Part of a small language model's weights.
Architecture: LayerNorm before each block, rotary positions, no biases in attention or MLP.
Training: a variant of Adam for these matrices, 618M tokens, 4718 steps.
Each number is 128 + 24 x the weight over the matrix's rms, rounded and kept within 0 to 255. Layers, rows and columns count from 0. Numbers have three digits each.

# k: layer 5 attention key, 384x384, rms 0.0676, rows 261-285, columns 0-127
# q: layer 5 attention query, 384x384, rms 0.0695, rows 262-285, columns 0-127
k261:100115164114120091201125119147128103161116159115166108132126096122123112151131142111105140147099129062142145110106111133156150130131094104146081133143133142096162120113130108128148115132147158144106157136139112095149131114120107126103101145114136134121121151161114156146119139101118131133124138118137100150122098146143105119151111133122130100138157140167113107097131133106158099114149
q262:123122133101116142125116130145150126162125128134115144135082137105157113123175102077116136114157080158122113142122146114129131144137141110150093132125158126144128107173132113130110147062101103117123117116128164108147142112142122103172149101133157119111102136149172120085160115138099132141171117168129081141175147135158122132137152172131107089109131079121107135156118124128125138130141
k262:129138144115132074125163128089094142099138131071114092129092152125114145169148150155175108119149159159133103119128157106120164079141202114101136098130137162127132127153137128115101135142110110102094119167098111132138113155122133104111139152116100137115156141125140131109127142179140103183139151120108143120167131106130147103137127172115128143117131163107109130123109152142132123104135
q263:139122123122143134118120109137123132131156133169143120133086120144126101130162133118100156161099127142132145109171123116100145139127152129166097117143129121118168125097128105119100138146109146112152134095157135130139130114154171077146088127096146142152159119128135149077108132103131129109099122078124143138123124125117091126086136115145159124115124132126145131158125106119144094090144
k263:110131151137145132160145099146097135135118127137155129138090145152126122126127122110138147104145120117141150140131136156134156083126115165131145166136153117132111131138111123126148097145151125160097179133122093145156086101115130141121121148145109112130146139079151147131120100132144106123088100130096148145129110117121137134126113160072121139136142116119125139140133104094095097087141
q264:144110136126147144184098130132136142147134130115156143139104077128103127102152178125117156162114126108126112110140110135100171115126117140114101110103121162109131160146122106138139117139143145134162175117110119119149144144151136116130127150135112113143146130102138158125097153123129095089089111117170133128121096114131148134104151096099152151112126140124141133128174116145128130159143
k264:110153138150131113151118110143131120162127153128157119150138091106141123124121113132117130148111118092165154100129104170115127107131103130115114126125120120097110143147150122131146075134148176122109140113129129143129091136110101137154120099114117115097145152112137124152096156125129108122105090090124139163110133136114125129134123101132123108176131147135133118136103113109141105148131
q265:151148158125125088163116093152108119101119172121158085120176098130127125145098143152116108145144141098127128129138134167151107085114144140119160158143095175103118188144115124141142115123114116158109122112134098097117086144125094128065088142121098098119107127120112184124117146178168116148096126108182136121108114079075150088118132094115116162139130128103130106131171153135116061134106
k265:095113149127136152113134115096136112134118116129165146148130143141154143094108149116109125134105136114089154130135125135141143126136128149147143119075187091135165132107107114106099116104109154116149145116100111141141102103135113122134091111128097120099169112125122108134110143140128153119127136091123183115118116155132139162134111106135122149138127112180156114112115155140154167115122
q266:086126097131123167135144128131109126083145087094118111147144092128138163161126111124134134116134098111156143137116159110122122151128144142131129082129169144122104071088137147125134165161144150097120147130117161153137128125125163149124100090126136153148161141102157118126129129123131148119136143122087129128160125171150097129140106176165108100125125092120093131121060095130147128105104
k266:134145138118120104158138139147118141136142079154135157113093145112154135117121118138159115117114114116138128119119114131133145140127120112126106116137112129109126109117115104115155131132137089129147117122120137123147156125165133135148143114148136123136150148156151158103144089126128138145109114145130115123163106153117141135140137159134148125120133119118129112116151127128096147124128
q267:158123132154121161173119163154159133121127130120164125115166114140137108137151160174169118124108132119156128107130117116105139111141116116089109112101125191090121109083104122111154154121129140119186144097137107114118117139141164137114125145127133125125120124155130114137121133124109109095100091127117136153105123158109154113088145119142111139126127149139139150121105134108125098167134
k267:098166133170151106096119143167126124178128141126148139137150123133161101120144126129090146150072149122135145155132119174148124094119115179136111128140155117095106136125141085152111059103141173118118141088152124128161102097095125145133157128134113126136128127109130127159098165125131093098100118121140144155103151128106155175149124094119151166144146113136141112145128121116141118142121
q268:126131177144141128134100136139142156188148134124158123144068125132114115130136173118094148157131158093133061126154106109100166087171126166102088086103104123109151152148122084148127108107173143119108145073121126116148138153155131075166144114115114106153152101122118143146133135109091051119110110148147124163129071095127146087120155113057154123128161161111143158107186076122118100153149
k268:110132143174135104145122159117156081163119144107173131174130106128103127144131114122119133151100138102114141088111095154122112100138108149113113089123159132112138158131163107154104134123107158109117130127137135136117102153129129113126100104108114123128137126118112130172126158123135137114078097128136155176134157136148148142112131073149097148129124122148134111152101124076145120167129
q269:134100140109135123126144110095121118131155153112113120129099138131131118126154125139100126123128129140129146142114124125106153110078152144119101156120116110162120155140129103103098129118123099145094118145120118160131106126114116126087116130102132094144154136125133159111151082093170136134152166106140163108135109106100156106153169122147136137149135112108113116116156142113154113108134
k269:095131123124105103118147130098130141109115131096127126101093165135128130117122112107106125121168101117089129121179140109161156157137160148178129127128148146130171080133134181106118169166115111156135099150084115098124143108153124093116139146120110143158145115157085125108133086120171159155157154142137130135140062114149118101105096138117146108121140122111121093118132138152135132106150
q270:097135098125134100075156063122105143106094154144115128143109197123157155148107083121102093136103109150136108149125119117124123091115167127163164156148157125154127154130146158134131119127149133123076120190147135089125107094121114160112123143134121144116080129076155145112144123134154153102131141124130111162136140108132110152135093134138135072166150074183134149144157180113167134092109
k270:150145148080131128113124102136121150101094151157094138111128103088122117132116132119132137124143096132143119137132113057148135147154145083148128145148118127137141103122122138087156113137139085116126147150125139119121121136137123136121124151118114128124129138123134124110156091112151105133139173154111116076122122113159109094148134156126148120126152110129112126083134138134085119115134
q271:080129159141155164097129155138167076143152145147125096101145151096103132177130131123155125114143123126167158136121093125164132124114098132090127117089066127088105081108102170132107141102112121106153127097145074123123159110094090158158143106120169096141122139136087104165163151135128114107148108160139047151148122133142110146166180162142114138151132104130158127205041146165077134078190
k271:079186128153141132117115124167131133141122138068126136127169137134121155140183093068115119120111131110173136175165150129138116092125089120161105141163108151098113162133161140106139057111119130142095109131102141145189129117105119097169131107124099147166120144133108176148118123128107109134126144072180141135140143132151125132155118120111136130124111133180107159093084119095124127106105
q272:148123127089070161111130176128140147097116084092142148145121114146164084084155156093086134098094121167088112138134137079130156120150149118158116129123102150163106157147158128103167108163113103152126090163079135143156124135125135098166137140098119155146074122132158158129187143093065172120124146129104180114150115145160149127144179119109149094096128137137098106140164122176117109147095
k272:132104128101113098103164158128123136069108127126111139099143139138167150137122136101173083063136110116084163102092126105145128133100164149148129090166102121120151111129123179135106155119105085107108110143122132105111147145153115132117136126112109127142104136108118114128148105147130132156128163152131099128132080138183125109111133143142120160096157122117134110122152131147121164138153
q273:097155102084118138126163139087093163114129152086103144114145131101164130118122117132133108105129119158081137128114160137120121140086129146136129186102128119154118137135137147088151126170077099135125089159105104150126161096137135140115116079105101100116152103116130127134151108096160135152166171126107152108175125102117153171127145160177107143155152110129107116110134130156108107099101
k273:140132160090135129143132122156122131135118130143104124119085126110131126152157114092111144150161100159140110136132129111131142126138128133124117138129138123141123104117131134091139179127183100105136127119141138105163149147159154122152143134144163106136144112129150124091152086130147127143142131148116114096151102133146123110144139155137109135121138117132134111101143130117111118118137
q274:127125143143175118157131142105108157100104136136136125132136146089152155157150131116079137120135152145132158111164130135126094154124105079163105117127138163068166153117143118108167127110125130131141142150136122115165101136155116130086084158103112122112142086110105108112165070114127151136144117117135111109102140128125116133087128148122128107098143090115132108164079131113139117108091
k274:118155138099129120143086108137134126178065166096162097101083108146132100085174191108106162159172093137156133118161135162135098183137141135143129136152103144086125112061106151165148147107135153141127141128119117165185114107130129149112134150122171124145128097135139142113151096077156140073177103117187126146051115098110124187092162112080164144143127162102105154163103132144094094172148
q275:137125114163114129111129132113103119118155136168114129143165142121166146095067154105154148107151146151140136105142107092140101122124124082132114157117163159104145144154113157104119150100084121136117128160137080107149111129121122109138135111158136137083135147170136096109130137137093151171123105134155125101115124162149121136116153129141124111114102115158172101125114197122118182142154
k275:165118144132135110082115118123125154130131127084117148115177170157141132090139130132120121086148125101136096130125148072121110142132123099136123121146110141116124156120115158119093176112110147189120100157097079135144152073138133069160085131131137140114168150157163139121103121111097095170124152142118090125165158147131154113117123129161136115117133173121113141129108108122137126138069
q276:162125138148134148119127177165157151149127148156121120058164121132087164052136103085129155101092119134174121146124098101175073160124099087177135104121155132160132127032134107099149135125123146138157128169135151135128136109139109111125107133138142180177098120100137086136128133096116128133136138107126107129110147142071101111156131088118166119069092141128062122163162058161137141138094
k276:141160088139109124109139143125148122122137151138111150122068106152125097096114152128136093077143123115101141096118132124184119130169144143089138122091104129186109106132127143142146107105121157151133111134160126158073066134110127090077099097096133114094104172130132129134143147139129157131136138144148152144135151101123124158128115109144128101148138135111094141174139124123106150113103
q277:119190111110100147121115147118130151130136112126076128084104109136140092113083137104099136119164115135168123122107087100149061162161080123175161132137122087102176161090149169128178163082138146086154127171194168132111145126144052115148136075130116122094121135189125093119135133121067119175152147146128112080109151157165153093131100113074186088144116155144124158099100112146147128102119
k277:146144144115117146097120140115121217115121139100050179149058172126083103092175106057077098127144087154106054133152153103122092148090131112141096048108112080174085177104148115142120135107115110115135131118127164115070069089103126119107119155126076182101189101143143145074160158135127146157124189151140120110109105128108107160165114110110140156156162149179058083124143091167127170114108
q278:129146159150094151095121132151148155091107131114132139112055144073172089157097094110122109156113101144148142078139159144128085054144107153135113105185105088140152089124142148156093135149153153125117159096109163087166151138167166144148101126172116160101158102195194095095129139136129086132134114135101148130168108133145161126088102112129096129128103124181121137128119134123128123111165
k278:121173136114153146121118160163119085122137151083159093144112145129147119097144128104178109118077122153119108138104143145117142124119148096136087115123165129146120163135108119191161193096192109136152180088129106110116115158142130092124164099126126152169141087115138111144116094118122082063072129114149092108109057114122157140129114093148166117075111083131095092115150152156177130131176
q279:119172062167117154130137165150143131100140120129097115132181104192107170101113103131105130151130119145142138132138123147163128185138144117159173126108115145172116135121110127094120125153131132151154116125095129188151156097111107105174111159125105125151149129111097114128118173162127117115131121105146116148115157131107109109118096174164077157083090150122123116172133143139117088160104
k279:126120118120101181096152191173117133122127125078123150160195082152116133084103154162159118106135107133148106089135179157125132110121076099098157139094123153112121173149107108143081095103119154119179097172112133133134103148081141138132135124134096096151126128130110153091127189107086154120112131155091142123129146160132138155163151132146117134124097156132134156148144138097109114136118
q280:119158136121136124089111147128152144142111133122095133114092156127085091106120118137109150133104100125178122134095162131143127170124113123170124132119150130167150099155156122115100117140129147103153126128124110172106130122139131151113128110086140142090158094073116139129119101143176112113121141169155156115130159107081147178116110146155134126095110098148165114132134103126106105131098
k280:151119145138128116129170134106140126136149088127140119132134111107117107122147098140161132119105130137156084137167132112124112113074108126123128124143105141133136111097145109126145161145119095118170110154108144145126140131118115080121113104131201077155140115154097170105124121137130134175180138071127129134144140113132116183151140133113142144116112119132049143139123124097121137121168
q281:126134100125118103153150136110133149118108112120139125103140143148123140151147132150142098101146142112113141150122154166134103148128146116119159121134077159092138101150144125125091161119113131191118133108138086092084146153148129173139176170131106120152129139127124143142133141142126144103136094154119129104134151140103123114109156142113130152113089190136134141134143130118105148156137
k281:109135153154124161125143123098138138147132095139145119163171111125137123140139131184140125143109145118130131145107116152129125097113128119109162108132116131113134156120150127120121139134169145090101114111163144174123127131085085156111129131070114119134075123147059115183138147120128139126161110122129106153103124113097109149134110101132124173092095118121146106124114123113144114146130
q282:101165135153105115118145106068136130156113127141118151125135112158130135139096124125093113148112123104111103127121092145089128127130133135110131158129151079146135135158125129128111097106116134125086144131172129158113110145126127126121125141074108141131121125112125138123153164128156123182148143130169144089083103077105140094136109098116154084149117123132149132080144119131175142114160
k282:134142084138128168097112129146078165094161160104117150112066142108073084109123134105104154110114118138176076147113135114106131140133102077162118126131141120155167156124175131128149141111097133109144161122137142179105130125133127136107143102103145103119153135161092151088093094088154143131150158138073111097116135107134133111125137131092142121109129128122118112088188131143106134111093
q283:114115171127112156103162082131125144166072143115166108141115149120137115145094171117143142154151155108124149113157124125142090130107109167122095114157137164111140129139124146109116170120115128127105159101100138116148107123161143116109140118130126133161123152140152110162095107127154126126116132116110095098111102120161151119138132100107171147149160133117166111066114128141158114138173
k283:074149135102142148152140124158156155128110120134136095154109171094150115144129137122115157147118122121119119148138085165132096160092149106140126091133153098107148089122139149129120138140124121144153159117134152184172122093154109160111146148171119134126121133080099107104068150169143094121137152135122115150131127127110133120116151150129104142115129104161127124146134124101099151158099
q284:133132129108135087109123109175151116131154120159135114112145100150169059126126127113139136122132120113133103147148117118116132122143133154141115141104139132144141143167131130137130121100108106127136114163073143129117128136120101178144134079134134137105132109142170169157106173166078138164134132132131155085141150119081158124147140130140133132150117123114135107113120117123151130160124
k284:099115112118129173133125133111134125169148160136099142138165097135112131135122163123134102171145125132156101102149147141100101109100146122144131156117124101164165105184028132104131074142103138143129126149131146158123136127126090130108157153168109110114119129110095164082176130110097147101154146162104196134139172130117095138112096098101145160124117132107103114143148133146112128122109
q285:123136149123104106124080156106115137148131140094132119104089134174083123133128137124101111151180110116139102104123130086158113102112136140127155113116136128148155164136089137177148148134142124129136147104144132167153131131124104110119161100124113120113143168091123143125150152116114145195116150132132100089147104146147138120082081101080097101144105151136136099137137148119187116132160
k285:140107094128130111111123105134155148096123142123116168130067152109141131101117144110105128182107109086094115146148134137121110140128124138134109122110134079078133145102130123116155106146127158172125097121102120148088185139160097124138107145103141099128185186132141122114136119073134111168150182087173186110123099147166191135126099131103131076201150126150128105143115147167121198135085